config.toml
num_hidden_layers = 13
vocab_size = 29987
hidden_act = "quick_gelu"
norm_place = "pre"
norm_eps = 1e-05
positions = "learned"
qk_norm = true
attn_scale = 0.125
tie_word_embeddings = true
init_std_qkv = 0.0225
init_std_down = 0.00441
learning_rate = 0.00211
beta1 = 0.95
final_lr_fraction = 0.02
Each number is 128 + 32 x the weight over its row's rms, rounded and kept within 0 to 255. Layers, rows and columns count from 0. The size above them is the row's rms in percent of the matrix's.

# layer 9 attention query, 384x384, rms 0.0622, rows 252-255, columns 256-383
size [103 105  97 107]
[[134 141 190 146 174 166 127  86 155  97 135 142 104 102  98 140 168  99 148  60 135 151 150 123 148 126 143 121 112 169 161 166 117 145  99  79 180 186 167 133 142 138 104 165  90  81 120 118 122 133 135 131  60 160 162 133 130 143 115 163 125  76 157 142  97 111 110 146 135  98  60 177 121 131 126 130 145 133 104 113 162 191 131 153 101 181 102 140  98  87 137 148  81 141 114 125 133  93 143 107 150 129  99  86 169 134 125 117 173 149 150 137 108 104 166  96 102  93  68 144 125 110 152 102 125 145  76 142]
 [ 90 110 156 126  89 148 131  82 138 171 122  37 152 126 136 136 166  84 120 113 146 179 147 157 108 125 136 153 113 162 159 143  99 169  95 122 126 165  68 148 157 149 187 131 114 105 162  85 124  96 141 107 118 169  75 185 145 129 143 106 145 124 159 135 199 140 131 151  98 157 141 107 114 113 113 147 119 105 147 119  70 160 146 124  75 151  75 159 125  67 137 136 113 112 103  75  52 163 197  98 176 134 124 100 106 122 154 142 127 145 120  89 111  61  75  56 116 150 189  83  30 113  90 113 120 114 148 100]
 [176 115  94  56 122 158 146 106 154 130 118 173 104 135 168 189 192 109 115  89 115 118 157 104  77 117 185 176 174 120 155 102  93 164 132 129 204 160 156 106 144  69 132 133 123  44 112 124 128 101  88 105 101 126 174  90  91  83  97 158 135 141 113  97 140 145 159 172 150 103 113  84  97  80 120 156 102  98 122 141 169 117 174 206 169 152 157  71 137 114 157 163 143 106 131  45 176  88 129  99 124 132 142  60 158  89 102 116 170 135 125 129 132 132 212 137 127 139  72 136 115 110 124 116 156 111  94  85]
 [109 103 171  82 174 163  91  70  96 121 109 153 156 154 135 107 147 161 128 132 149 102  84 157  99 149 120 141 124 122 158 160 143 142 109 118 150 125 128 137 110 181 188 157 136  63 125 111 165 133 170 127 117 152  99 169  84 134 163 109 102 148 104 157  84 144 120 125 112 165 104 136 138  81 170 124  83 157 145 169  71  71  83 161 129  97 136 146  95 180 115 144 126 128 102 129 168 146 192 109 141  87 155 165 141  64 134 132 187  46 157 104 144 117  59 138 133 110 131 132 130  97 123 190  62 150 125 131]]
# layer 9 attention key, 384x384, rms 0.0659, rows 252-255, columns 256-383
size [ 88  98 101  99]
[[169 160 126 120 203 175 101  97 171  83 174 152  71  86 141  87 123 159 177 106 126 105 142 158  56 133 173  91 110 128 144 111 164 174 142 103 140 194 194 107 149 176 101 166 148 137 113 146 115 163 111 133  80 140  80  91 149 126 105 179  95 161 104  95  88  97 119 147  52 146 107 126 116 138 243 119 115 157 122 154 103 132  73 183 170 142 132 134 166  90  98 127 116 110 123 164 138 108 150 157 121 161 119 100 125 124 142 150 102 136 151 191 120 138 131 134 113 121 107 112 114 213 177 106 165  89 155 120]
 [ 84 182 101 179 154 124 138  95  86  80 104  81 104  92 142 142 154 137 184 132 133 188  94 125 121 148  94 120 171 174 124  73 133 140 108 210  84 124 104 109 107 158 128 166  90 112 215 106  94 127 112  94 180 106 136 100 100 144 111  69 112  66 169 116 163 116 152 155 111 133 121 144 161 147 153 158 116 132  93  88 119  99 137 145 165 126 145 143 148 154  85 158 122 141 123  92  42  93 101 152 149 129  96 171  65 114 131 179  96 119 139 136 200 128 167 107 101 139 179 185 110 126 122 132  69 106 125 167]
 [143 152 181 104 151 145  72  91 156 128 201 168 119  96  97 109 140 160 168 111 117 134  94 145 144 162 180 165 130 119 142 128 156 150 128 111 161 104 173 109 114 172 168 147 129 100 114 149 129  92  98 122 120 130 121 141  64 159 118 157 158 126  73  92 157  98 134 172 127  84 158  75 102  98 149 109 129 126 131 121 160 113 138 187 181  86 116 105 116 102 164 133 125  85 168 120 143 120 111 203 159  72 116  71 128 113 138 127 213 109 158 158  92 149 118 125 129 105 138  89 145  99 138 107 179 132 154 130]
 [146  69 195  89 153 159 117 150 110  83 103 134 156 119 142  99 151 127 145 155 124 152 161 170 198 118 122 119 105 149 139 155 134 154 112  90 136 163 110 164 118 191 203 122  99  96 121 135 147  67  90 156 117  91  88 152 113 126  93  73 150 113  86 190 169 142 114 125 111 129 117 137 111  85 171 138 120 115 138 194 144 110 177 113 198 138 183 157 138 174 106 129  78  96  64  81 121 113 166 132 108 115 180 143 109  92 187 141 121  51 232 104 111  99  99 152 127 156 116 119 119 113 121 193 117  61 135 190]]
# layer 9 attention value, 384x384, rms 0.0824, rows 192-214, columns 256-383
size [ 93 101  93 109 103 102 104 104 100  99 103  96  99  97  98  97 106 104  94  99  99 102 103]
[[ 75 108 136 159 131 189 116 171 109 151 156 134 146 116 114 110 165 139 162 133 174 130 156 142 118 128  84 131 107 107 123  55 118 134 125 105 192 112 119  73 121 103 122 178  80 135 154 136 116 110  72 122 110 104 135 186 117 124 144 115 121 106 128  84 173  42 156 133  95 107 124 115 143 133 159 195 115 177 136  87 107 131 127 147 106  96 116 126 120  75 126 181 160 128 117 108 116  90 107 132 183 133 169 140 138 115  88 181 106 171 116 195 147 107 137  90 202 125 170  93 157 129 126 192 203 202 136  83]
 [163 119 153 151 170 145 137 119 121 170  70 122 187  96 114 132 164  85 129 124 124 141 171 106 124 121 148  88 101 138 135 183 116 152 139  81  66 141 111 148  93 187 158 148 141 144 113 127 120  62 146 181 123 143 148  36 168 129 151  77 155  82 113  96 140 114 129 169  95 158 124  90 108 145 138 177  98 104 200 106 150 110  91 117 103 141 133 180 150 126 133 135 157 101 104 108 202 198  96 106 137 155 112 105 170 157 109 134 144 138 109  82  84 131 122 141 175 171 110 159 103 106 154 105 144 135 118 159]
 [ 75 125 172 129 119 131  65 129 155 123 180 127 142 129 134 171 101 137 152 213 126 125 169 167 146  87 111 104 113  90 124 103 156 151 155 149 166 127 173 132  96 125 102 157 122 139 168 146 120  92 159 231 130 115 140 100 111 114 177  79 158 134 148 196 162 149 112 115 155 118 144 136 125 142 132 130  94 126  93 107 123 161 141 141 174  96 109 110 141 153 131  86 120 159 156 134  62 106 139 117 108 135 149 155 170 141 148  54 142 167 196 171  99 101 117 129  81 112 139 146 125 128 123 141 116  97  78  93]
 [140 128  92  94 137  79 136  79 115 100 119 139 163 155 152 137 162  94 162 129 178 162  48 107 143 127 142 138 134 117 135 115 126 116 164  99 137 181 159 152 211 139  86 153 123 162 105  71 115 150 140 134 145 146 138 157 118 144  93 128  96 103  50  61 163 104 159  94 103  99  77 111  81  89 115  75 115  87 133 124 148 162 132  76 144 172 141  94  66 142 172 119 123 128 191 135 133 164 118  94 104 100 151 105 147  79 123  50 127 104  98 142  93 143  64 176 188 101 221 168 128 148  92 115 177 117 156 130]
 [119  72 165 141  84 162 173 134 101 156 135 155 163 108 100 154 103  93 125 130 125 150  90  82 109  90 174  97  85 117 157 144 129  87  98 142 104  60 149  92  28 103  87 170 154 186 134  65 128 113 149 131 129  94 107  82 114 225 194 135 147 181 120 176 118 156 134  94 107 187 122 168 147  90 158 174 131 104 144 151 151 155 136 181 113 180 191 121 101 122 177 146 142  64 170  70  77 112 151 123 162 122 159 174 165  72 103 136 145 154 144 138 127 166 118 137 119 142 129 164 132 166 121 141 144 137 130  96]
 [159 199 119  70 177  99 109 107 151 129 165 158 117 128 139 175 228 166 170 141 115 128 158  94 107  81 124 132 167 159 126  92 101 179 136  78 171 103 121  94  84  94 101  77 196  95 150 155 100 185 130 124  92 173  62 158 101  98 127  84 101 130 126  99 119  76 181 111 145  87 154 132 135 130 175 162 193 115 180 146 103 171 146 175  69 108 100 106 167 176 161 105  84 140 121 158 138 137 124 122 144 156 119  98 124 111  91 150 114 126 129 129 174 116 104 130 129 122 132 111 137 147 177 137 104 118 178  99]
 [ 87 105 136  73 121 126 106  73 166 148 101 112 130 131 115 126 113 135  89 125 158 164 178 175 123 105  40 142 111 128 129  96 142 134 122 154 209 141 123 185 112 195 131 146 167 103 144 130 124 149  92  64 121 143  98 115  81 202 133 117 153 114  96  63 156  67 176 137 129 102 158 154 106 141 120 121  81 112 116 130 106 197 113 146 104 102 102 128 161  79 107 146  82 137  76 149 130 129 144 181 104 109 112 173 180 128 148 152 104 140 124 174 156 102 164 132 128 122 153 132  68 128 148 121  62 163  60 177]
 [158  93 153 174 116 104 159 102 139 125 146 180 158 139 129 180 111 135 145 133 160 105 174 116 144 121 127 163 128 114  76 120 181 117 154  82 128  76  65 134 125 145  84 102 106 114 164 129  69 132 179 133 208  90 157 111 158 115  67 143 152 132 138 103 144 211 188 131 197 139 172 132 188 144 176 140 147 118 137 138 137 133 160 116 120 187 133 168 124 104 100  97 102  35  88 160 162 126 114 148 144 103  69 117  95 154 131  96 170 106 189 117 103 121 147 141 121 135 150  89 116  84 105 169  66 145 114 103]
 [201 146  97 113 135 113  89 133  89 100 154  64  82 134 141 105 118 140 122 172 141  61 137 125 159 221  33 116 138 102  84 142 139 162  90 196 117 181  95 142 113 119 118 192 145 144 126 112 134  68  63 158 163 138 173 154 116 181 126 116 186 147 129 128 159  93 148 126 144 173 161 165 136 101 114 139 107 109 123 138  87 151 126 146 128 161 125 122 116 169 180 143  87 186  97 185 140 108 116 112  96 111 108 157  98  65 127  91 128 141 122 168  60 100 213 129 154  91  88  92 145 177 189  79 103  94 102 214]
 [138 167 121 119 164 128 119 180  96 126  94 178  98 169  86 112 126  89 145 135  18 134 131 138 160 157 174 117 148 182 144 119 139 101 128 198 105 146 168  39 101 138  86 107 178 119  90  73 160 158 132  98 129 105 119 112 161 155 101 218  96  77 143 139 131 175 170 146  90  85  67 120 121 183 161 147 129 168 124  75  95 156 172 138 105 114 107 106 165 168 146 139 126  65 182 134 125 154  63 141  82  92  95 130 147 121 110 141 143  84 132 156 137  93 143 125  99 113 130 174 116 168 138 147 112  45 193 109]
 [140 120 132 170 177 107 144 144  70  86 181 162 148  82 149 132 142 109 145 142  81 117 131 155 119 106 176 110 109 102  92  88 175 160  86  98 173  96 134 115 127 102 148  89  79 222 115 131 102 174 147  94  97 117 150 181 142 103 123 126 140 176 127 139  79 126 113 125 178 114 145 128  94 158  86 140 107 108  99  73 104  93 155 107 167 139 122 101 132 148 114 101 155 133 125 109 164  73 193  87 102 181 120 149 120 127 148 120 158 168  99 162  85 102 151 121 165 115 138 143 116 141 145 105 110 122 160  86]
 [153  47 136  99 180  71  93 141  54  89  80 112 190 131 166 131  78 102  96 131 136 141  72  75 164 180 118 105 176 107 155 114 184 172 131 144 176 131  96 101 187 128 132 100  52 114 124 149 138 130 108 195 119 144 124 113 133 122  82 157 142 103 143 131 111 144 159 150 115 152  92 150 114 159  96 166 163  57 143 143 109 102 133 118 131 115 148 171  99  85  87  86 143 112 153  99 151 115 165  71 124 103 136 104  76 123 128 100 123 142 193  80 158  93  93 142  95 105 128 154 168 118 147 161 152 150 158 139]
 [147  80 141 121 169 108 109  97 202 109  83 136 160 137 148  86 140 128 126 170 122 178 109 124 157 155 110 158 155 152 125 135  84 103  93  85 144 130 150 127 141 114 214 140 133 154 120 117  38 170 120 116 194 102 110 132 106 104 102  71  95 148 110 143 114 114 111 144 121 121 167 179 160 152 154 177 111 171 126  55 153 168 123 148 167  70 165 171  88 129 154 130 158 148 118 132 137 154 126 131 122  77 157 108 123 131 122 132 122 107  95 140 106 139 119 111 131 150 197 171 142 124  88 121 130 134 193 126]
 [140 112 112 174  86  89 139 124 115 135 146  90 103 184 163  78 168 103 179  68  77 145 209 112 175  53 135 126 130 150 161  84 109 113 134 129  31  93 115 142 135 129 161 145 151 140 214 135  86 110  73 108  84 167  95 125 160 146 133 128  76 159  92 180 110  90 118 147 164  78  92 114 106 101 117  61  87 112 132 149 159 172 167 101 117 128 102 135 101 140 162  81 141 128  90  94 126 157 183 151 134  75 145  94 129 134  76  77 150  67 156 146 120 110 197 149 167 171 129 115 122 130 127 111 171 183 152 111]
 [150  99  93 147 118 110 147 118 143 152 118 147  88 166 112 131 112  98 123 100 110 148 160  90 158  89 136 116 162 187  86 109 122 117 140  97 106 141  62 102 165  76 128 140 139 119 153 157 134 152 121 145 159 177  93 196  85 184  87 122 103  84 150 195 143 156 129 152 105 125 129 105 120 179 158 200 125 138 140 163  33 128 147  85  65 189 142 180 122 136 111  91 176  75 123  88 201 174 117 129 101 106  80 118 134 146  89 130 105 164  87 101 145 137 133  89 144 161  98 130 125 183 155 157 138 168 138 108]
 [ 98 155 175 128 238 144 125 112 101  94 116 159 159 107  79 135  38 135 113 158 138 107 110 127 126 103 144 136 136 139 132  97 114 114 142 128 175 119 140 107  95 110  71  80  98 175 123 150 188 107 132 137 136 158 166  87 125 137 115 131 169 109  97  90 168  93 193  88 149 155 127 112 105 181  78 145  52  83  81 171 119 145  63  77 160 155 140 199 158 147 153 127 142 121  79 101 120 106 138  65 111 116 111 145 160 173 110 147 139  82 163 154 124 169 169 113 140  84 119 146  76 113 101 136 125  45 122 143]
 [135 165 135  85 110 128 171 189 126 175 115 116  88  72 115 105 110 153 149  94  90 125 170 139 110 115  78 152  94 165 126 138 160 128 119 144 162  66 161 120  96 124  94 112 212 107 155 131 114  84 119 135  83 159 161 160 134 108  19 109 181 159 106 116  99 153 102 177 101 132 140  71 140 115 132  97 110 158  80 140 106 190 112  99 188 168 124 158 114 177 124 130 112 147 200 148 151  98 131  96 138  90 163  80 106 139  92 209 235 124 149 160 177 155 156 124 149  68 146 146 144 114 100 119 104 106 137 154]
 [210 119 109 164  66 114 137 105  81 167 166 141 153 131  58 144 148 123  79 209 165 106 115 121 108 179 195 116 116 126 138 120 101 154 118 171 131 111  99  71  93 133 116 153 102 143  77 107 165 148 132 151  96  72 180 169 154 152  92 138 119 142 119 143 169 134  76 175  97 129  56  93 117 118 122 137 173  98 124  92 139 109  77 100  98 126 104  92 115 151 153 125 106 176  59 110 128 143 167 194 115 146 135 126 131  75 135 145  70  98 108 151 182 121 106 102 169  87 125  97 131 158 127 132 142 156 115  61]
 [ 97  84 113 129 205 102 152 129 118 139 126 190  80 204 129 155  78 112 217 116  84 171 111 171  98 125 156 152 104 137  71 171 149 143 159 175 109 134 152 117 153 139 110 108 152 122  48 159  86 128 104 124 131 162 116 100 158 130 164  84  94  98 101 116 166 180 163 155 149 159 161 110 125 104 126 152 173 184 217 186 114 169 136 168 163 180 133 100 162 139  90 124 131  75  76 194 118 138  86 100 129 103 113  81 125 136 100 131  84 151 116  87  87 101 165 180  98 132  82 103 103 138 103 115 106 149 155 157]
 [ 83 108 124 149 103 125 149 106  94 111 161 158 147  98 126  91 184 140 160 170 122 129 138  85 143 150 137 215 186 185 118  95 123 131 124 122 123 117 157 104 102 153 113  86 154 156 110 148 139 145 169 108 174 163 102 113 152  83 134 151 187 146 135 124 114 208  47 115 102 103 157  96 190 153  76 122 134 137 141 160 112 118  51 148 150 119  78 187 134 122 170 118 141 104 159 134 129 138 133 113 119 171 115 139 100  87 158 106 115 187 121 121 102  98 103 165 101  63  95 100 133 113 103 162 119 129 138 118]
 [ 78  39 164 188 159 141 150 158 128 107 156 117 182 151 145 191 121 122 111  97 153 193 113 170 135  92 167 133 107  92 176 147 161 148 171 166 113 148  88 157 144 120 103 112 152 146 145 142 136 134 102 116 164 111 161 143 140  76 121 125 148  89 109 134 129 121 120 142 137 160 130 110 176 134 121 120 167 159 113  49  88 169 118 101 105 156 143 146 134 149 116  91 146 106 153 118 142 176 166 112 175 109 114  67  93 102  75 107 108 138 166 113 136  78 128 154  82 160 134 152 158 167 175 155 173 103 174  75]
 [120 109 135 127 111 139  99 134 133 126 118 107 167 159 157 111 128 127 132 136 151 130 133  58 152 113  67  82 105 194 146 182 170 141 156 130 127 160 124 165 106 114 124 121 137 116 118  92 107 142 134 151 105 147 198 142 134 169 126 164 134 105 137 100 164 135 111 105 118 175 152 144 147 132 182 128 133 160  93 140  36 146 120 105 138 200 113  81 114  63 123 148 159  88 125  80 101 125 172  70  63 141  95 193 152  49  98 111 155 159 112 155 151 155  98 126 146  99 151 156 111 151 111 139 139 183  69  77]
 [193 103 172 104 107 144 133 151 166 101 143 121 140 144 115  81 122 144 114 127 116 133 115  89 105 106 128 196  96 123  83 151 106 182  94 132 135 120  94 124 143 148 198 118 104 127 106 113 117 110 144 109 170 107 181 152 208 152 163 112 164 123 133 189 115 141 105  69 120 186 136 154 192 104  78 190  72  96  94 132 178 106  98  84 138  93 106 131 114 188 136  91 106 141  80 102 149 150 125 141 133 120 108 102 134 150  92 159 137 152  98 102 166 132 157 113 173  96 107 151 126 109 126 153 109 117 109  93]]
# layer 9 attention output (transposed), 384x384, rms 0.0728, rows 192-214, columns 256-383
size [ 94  98  94 105  97  98 102 102 102 100 102  98 101  96  95  96 101 103  95 101  99 103 102]
[[142 168 125 184 122 157  99 141 159 144 144 116 122 138 167 118  94 107 100 146 101 111  95 150 145 156 125  59 131 156 128 208 119  87 145 134 164 172  83  92 133 130 114  88 120 192 118 130 124 102 145  88 109 148 134 211 183 134 157 108 142 114 113 156 110 158  77 131  88 112  89 170 148 153  85 105 118 167 180 176 133 177 130 101 129 157 104 123 122 141 114 154 153 148 149 202 226 165 203 141 113 138  93 151 114 136 136 139  91 126 130 108  75 122  81 171 165  79  76 167 101 103 170 145  30 174 142 122]
 [147 149  68 179 144 159 103 180 143 147 101 217  97 136 123 127 151  64  75 187  90 130 136 125 108 125  89 145 118  95 112 141 136 121 157 131 176 120 113 159 165 109 124 136 167 106 118 108 112 113 156 108  83 147 210 145 162 120 112 176 169 174 125 141 146 155 122 152 152 129  68 139 139  90 151 178 146  71 136 208 177 142 135 146 202 105 123 136 104 139 102 154 183 191  99 111 154 128 164  94 134 119  91 112  99 135 127  78 118 105 121 111 140 138 154 121  79  85 124 140 126  83 205 169 102 159 107 116]
 [109 119 187 126 114 163 170 103 130 138 131 117 131 165  94 152 158 105 135  73 130 130 144  91  87 178  90 125 133 138  55 122 125 120 179 182 103  87 156 120  92 184 178 144  87 129 104 129  67  74 153 109 111 107 159  79  61 109 148  67 130 145  91 125 146 100 100 147 137 111  74 178 133 191 151 132 169  93 109  94 100  73  94 143 125 178  66 129 116 107 164 124  61 117 153 114  76 113 156 161 171 170 122 144 109  76 144 136 100 113 129 129 141 163 176  97 113 128 165 154 132 126  97 163 135 117 142 148]
 [ 78 118  69 164  97 138 162 152 120 188 146  86 120  91 139  72 104 179 185 116  70  98 195 113 204 158 117  83 174 152 118 146 193 175 100 111 107  85 102 102 157 162  69 131 115 148 112 127 179 159 116  49 128 120 176 193 139 139 119 124 142 125 157 175  94 126 141 131  97  92 117 138 182 149 171 128  90 138 166  89 137 123 150 122 138  90 135 106 121 145 132 169 104  88 150 149 155 112 163  85 137 110 175 101 135 119 155 142 167  70 102  84 118 178 101 107 128 107 130  99 136 111 143 149 119 117 171  91]
 [103 143 116 187 128  90  98 120  70 135 112 173 143 155 107 112 128 149 111 114 118 131  85 130 182 155 125 104 129 124 145 140 146 168 149 148 181 126  87 190 122 119 164  91 127 126 140  86 117 117  69 100 108 147 163 138 105 176 133  75  80 133 147 120 149 123 143  86 133 144 173 115 116 134 127 142 168 196 110 140 130 180 143 135  84 160 111  64 129 125 147 104 157 121 132 102 225 149  95 100 144 162  66  96 125 128  74 146 145 102  92  73  92  86 161 119 104 147 133  92 123 103  57 122 139 136 162  75]
 [128 173 133  84 174 148 141 119 104 156 128 177 116 173 186 153 117 152 197 170 104 142 104 171  61 156 122 169 109 141 114 150  81 150 144 115 127 158 116 175 118 113 128 167  95 129 136  85 178 219 122 152 144 130 124  85  79 111 125  93 150 110 123 144 129 145 108 151  86 100 150 113 133 148 132 164 100 130 142 130 109 135 142 156 109 133 120 132  77 100 153 154 162 121 143  90  98 172 122 162 140 129 113 140  99 137 148 110  90  94 171 192 116 104 120 135 127 129 112 105  34  85  73 179 179  86 129  81]
 [120 127 101 101  84 107 100 118  98 145 135  85 110  99 150 103  78 113 127 118 117 162 131  87 105 156 127 120 160 157  69 175 141 133 102 198 106  75 130  69  91 170 150  58 116 108 184 104 147 101 168 192 139 130 176 180 115  92 151 103 152 133 139 134 182 135  69  79 164 148 154 143 168 139 140 127  75 127 124 116 127  94 132  74 144 128 148 145  95 138 134  92 151 118  77 158 168 130 126 155 136  60 137  89  72  89  97 128 107 152 153  94 193 132 146 102 112 176 207 120  66 134 107 140 115 182 172 173]
 [ 90  92 159  98 126 159 144 181 174  90  74 175 148 113 114 132 151 180 126 107 135 109 168 117  69  85 116  94 157 102  80 145 111  49 147 192 193 154 145 108 106  58 126 124  86 124  87 131 110 135 116 131 122 106  92 132 142 176 200 124 124 110 124 106  91 103  90 170 147 148 187 118 173 149 117  83  78 109 146 129  73 104 126 115 151 180 109 153 133 162 119 180  61 137 136 107 139 156  90 178 114 123 138 133 136 137 129 105  85 105 109 114 135 140 156 121 130 108 149 119  81 153 179  88 101 135 194 111]
 [113 145 214 201 145 139 111 145 129 118 156  93 130 197 131  95 142 115  69 140 176 115 193  60  90 166 109  90  67 162 123 126 131 136  79 121 109 184 150 144  25 132 132 157 125 105 129 145 115 145 158  85  79 139 115  61 104 133  93 150 222 110 153 145 164 101 147 141 113 106 114 145  94 151 143 147 121 105 107  93 134  76 131  89  97 127 164 132 126 111 129  88 230 134 145 119 212 114 132 168 141 139 166 148 135 167 116 102 153 142 158 127 170 164 115 153 162 170 170  73 123 192  73 114 108 118 159 109]
 [ 70 114 132 126 110 126 141 145 121 110 188 127 123  81  60 140 143 166 113 105 111 101  45 161  99  94 150 148  94 133 174 148  99 127 133  15 131 135 139 159 156  96 110 168 158 117 109  88 196 129  91 119  83 160 100 147 110 149 130 160 169 130 114 168 180 179 136 159 123 142  96 137 128  98 127 140 126  93 123  88 131 110 127 123  93  86  97 143 122  96 155 182 154 101 151 158  77 113 156 137 155  64 132 162 115  83 102 121 148 155  87 108 140 166 143 117 133 114 120 177 133 105 129 138 116 107  76 178]
 [103 108 179 143  78  80  61 142 114 122 183 159 109 127 164  74 143 117 157  93 134 103 106  79 165 126  74  97 196 161  98 128  65 124 125  68 148 118 146 126 130  51 159 159 177  88 108 113  86 132 118 174 181 127  68 214 142 149 140 111 119 124 138 104 109 101 156  98 138  93  77 114 138 158 116 153  87 136 149 185 167 126 110 133 162 165 153 150 166  63 110 124 104 133 124 136 102 115 133  87 119 136  98 122 123 137 130 175 168 128 135  78 113 114 131 194 131 124 102 102 134 131 171 116  99  98 108 125]
 [137 188 173 170 148 149 110 122 213 125 136 120  60 118  68  68 151 111 167 137 107 174 166 135 159  94 173  71 153 131 122 144 136 125 144 133 137 175 172 129 111 109 138 165 113 163 148 176 108 112 109 148 120 109 153 105  81  80 130 120 104 110 125  74 152 160 165 118  97 129  83  87 121  93 128 128 165 107 177 153 228 177 121 137 167 126 152 131 129 106 102 136 119 116  81 107 110 120  51 156 154 102 148 124 122 146 162 110  81 125 165 127  92 143 115 125 117 159  93 127 127 103 138 146 127 166  87  81]
 [177 137 114 129 101  92 142 200 158 114 167 100 142 185 127 107 108 148 139 173 169  48 101 139 115  95 111 145 108 103  96  93 135 108 152 128 191  62  83 104 128 146 121 121 146 103 120 126  62 113 147 103  72 136 121 129 147 102 110 107 187 130 175 108 135 156 142 145 141 135 149  88 186 157 119 120 126  29 106 149 127 132  96  41 163 133 135  92 156 135 151 178 140 144 134 105 115  96 150 114 116  89 129 139 148 148 115 185  88 133 125  68  75 166 113 157 167 111 117 112 137 147 159 184 185 143 173 114]
 [151 184 102 137 105 117 142 109 118 122  73 131 135  99 151 175 110 104 119 118 146  96 118 125 163 139  65 123 148 129  99 165 145  95 160 120 123 123 124 126 203  91  95 106 158 162 133 164 132 247 176 119 102 153 182 128 123 183 145 152 136 115 141  93 103  99  65  77 104 148  93 123 146 155 188 120 157 131 176  79 180 125 116 221 156  78 170 149  66 130 139  72 173 108  76  81 139 116 124 158 144 160 161 176 180 180 134  93 138 114 120 130 124 109 156 123 173 120 109 152 195 126 135 103 132 117 164 158]
 [136 135 130  86 115 122 180  79  52 187 174 166 108 132 139 113 145 159 124 178 114 114 132 178  94 163 110 186 150 177 147 113 113  89 152 134 175 138 100 158 159  36 109 137 127 187 165 134 156 118 158 134 102 119 118 132 156  94 131 109  81 100 168  99 166 101 134  88 176 164 112 142 122 151  79 128 177 149 141 116 191 140 102 175 190 106 174 163 112 124  78 140 161 126 102  82 177 100 116  97  53 133 112 102  93  98 135 118 107 113  77 103 128 127 160 188 156  89 100  97 177 110 144  79 137 163 173 138]
 [116 127 136 120 165 164 124 148 128 143 145 161 120 134 133 237 140 104 105 115  48 124 122  54  94 150 163 158 161 198  97 103 160 136 115  88 120  74 137 218 101 122 130 216 126 122 140 121 143  99 128 106  73 127 148 137  83 117 163  57 101 145 128 100 136  77 109 101  97 134  53 138 132 136  93  99 132 127 126 110  55 156 147 119 150  97 109 101 133 113 127  85 154 123 180 148  70 132 181 116 158 109 131 148 163 114 104 141 141 144 110 101 118 130 186 133  90 175 121 155 121 178 163 100  74 147 127 115]
 [162  96 121 137 119 121 100 103 102 186 133 102 147 154 118 139 109 107  86 136 113  72  86 124 125 134 158  76 142  91 150 135  95 106  88 135 150  93 128 103 129 149  68 127 126 132 142 138 112 114  82 142 147 114 101 142 134 150 139 187 144 108 139 124 146 136 114 115 135 127 148 193 155 156 166 138 141 174  99 145 114 170 133 123 152 131 109 108 143 150 183 133 156  76 135 114 122  77 149 158 192 191 155 106  99 164 132  73 105 160  98 130 133 118  75 129 124 134 134 202  48  90 123 200 164  90  54 123]
 [144  86 152 216 144  79 166  73 185  94 123  77  67 171 140 164 155 144 105 128 136 169  96 173 137  77  62 152  68 173 145 173 126 105 166 150 162 160 138 153 107  85 144 146 153 104 175 130 103  88 123 117 120  84 138 152 108 164 124  87 123 128 165 127 116 166 106 109 134 153 125  75 130 141 146  80 165 139  99 132 136 139 111 145  89 117  99 120 130 167  99 118 150  90 123 127 109 172 128 124 132 131 147 142  72 171 193  90 166  48 126 138 214 118 116 120 153 116  73 149 146  69 113 157 109 124 185 162]
 [115 109 100 113 146 192 230 117 121 120 195 135 159  67 131  70 113 113 162 157  71  94 138 106 158 159 115  94  99 148 147 198 140 149 190 154 152 125 137 154 128  83  46 169 153 138 145  96 150 139 127 196 108 137 111  86 111 112 138 173 106 172 132 104 149  81 116 143 121 118  84 172 100 157 179  83 170 116  92 143 120  96 156 155 136 120 162 107  72 210 136 114 161 161 156  79 118 124  98 114 174 113 159 114 171 123 111 144 160 130  84 184  83 185 120 107 119 125 129  81 147  74 132  84 130 161 117 111]
 [ 83  88 146 145 169  91 142 147  82 138 140 150 131 144 148 221 114 138 122 158  99 179 138 174 133 156 144 138 140  58 174 133 140 103 147  70 137 111 107 178 108  87 136  98 140 131  99 152  97  92  30 111  93 132 127 164 164 100 149 116  98 128 112 108 110 141 160 190 106 111 158 108 119 152 130 128 105 138 112 156 116  15  99  85  66 126 115 134 170  92  86 109 125 103 152 165 125 161 135 150 131  89 162 181 132 162 113 108 162 133 133 166 113 166  87 169 155 120 104 142 102 178 108 123 127 146 112 146]
 [ 88  67 137 172 144 174 182 160 163  95 149 145 206 110  89 141 160 131 127  94  93  77 102  98 123  58 110 106 170 160  87 123  49  54 146 125 225 105 142 101 144 110 137 152 103 168 121  84 120  97 146 132 126 155 118 140 140 115 170 135  80 111 115 103 121 120 160 148 145 114 137  92 120 115 125  62 119  87 137 181  97 175 162 133 126 148 164 180 140 119 186 122  71 129 112  99 145 123 144 118  60 151 173 134  84 112 194 114  96 124 114 113 144 154 158  84 148 104 162 155 138  68 124 159 109 159 134 117]
 [133 166  74 179 103 138 106 142 115 136  78 106 113 141 117 211 102 140 125 109 110 117 121 144 107 153 149 148 126 159 136 182 148 115 167 157 169  42 114 132 141 106 103 135 174 152  63 136 134  79 125 109 128 148 157 100 154 161 115 106 160 158  85  89 122 124  84 131 161 130 114 188 141 132 133 155 111 151 162  99 127 113 103  90  61 197  92 139 127  96 117 119  96 114  94 124 151 116 155 149 149 104 127  77 139 110 114 108 130 103  89 105 165 136  87 108 139 172 115 137 138 133 147 188  40 185 168 112]
 [131 167 110 121 148  97 102 137 139  94 110 152  81  98 178 161 127  98 137 115 133 112  78 140 165  63 104 170 146 115 138  85 143  87 115 168 160 156 111  98 182  86 178 155 130 178 138  93 103 113 158 140 113 151  56 146 121 135 151 177 136 115 101 130 145 176 167 150 135 156 106 105 112 171 127 108 140 115 145 153 156 174 119 115 154 103 110 110  98  83 108 134 150 161 151 158 171 139  72 108 138 111 140 126 130 151 143 109 136 151 120 127 168  79 179 138 108  65  95 126 114 168 156 147 129  99 164 178]]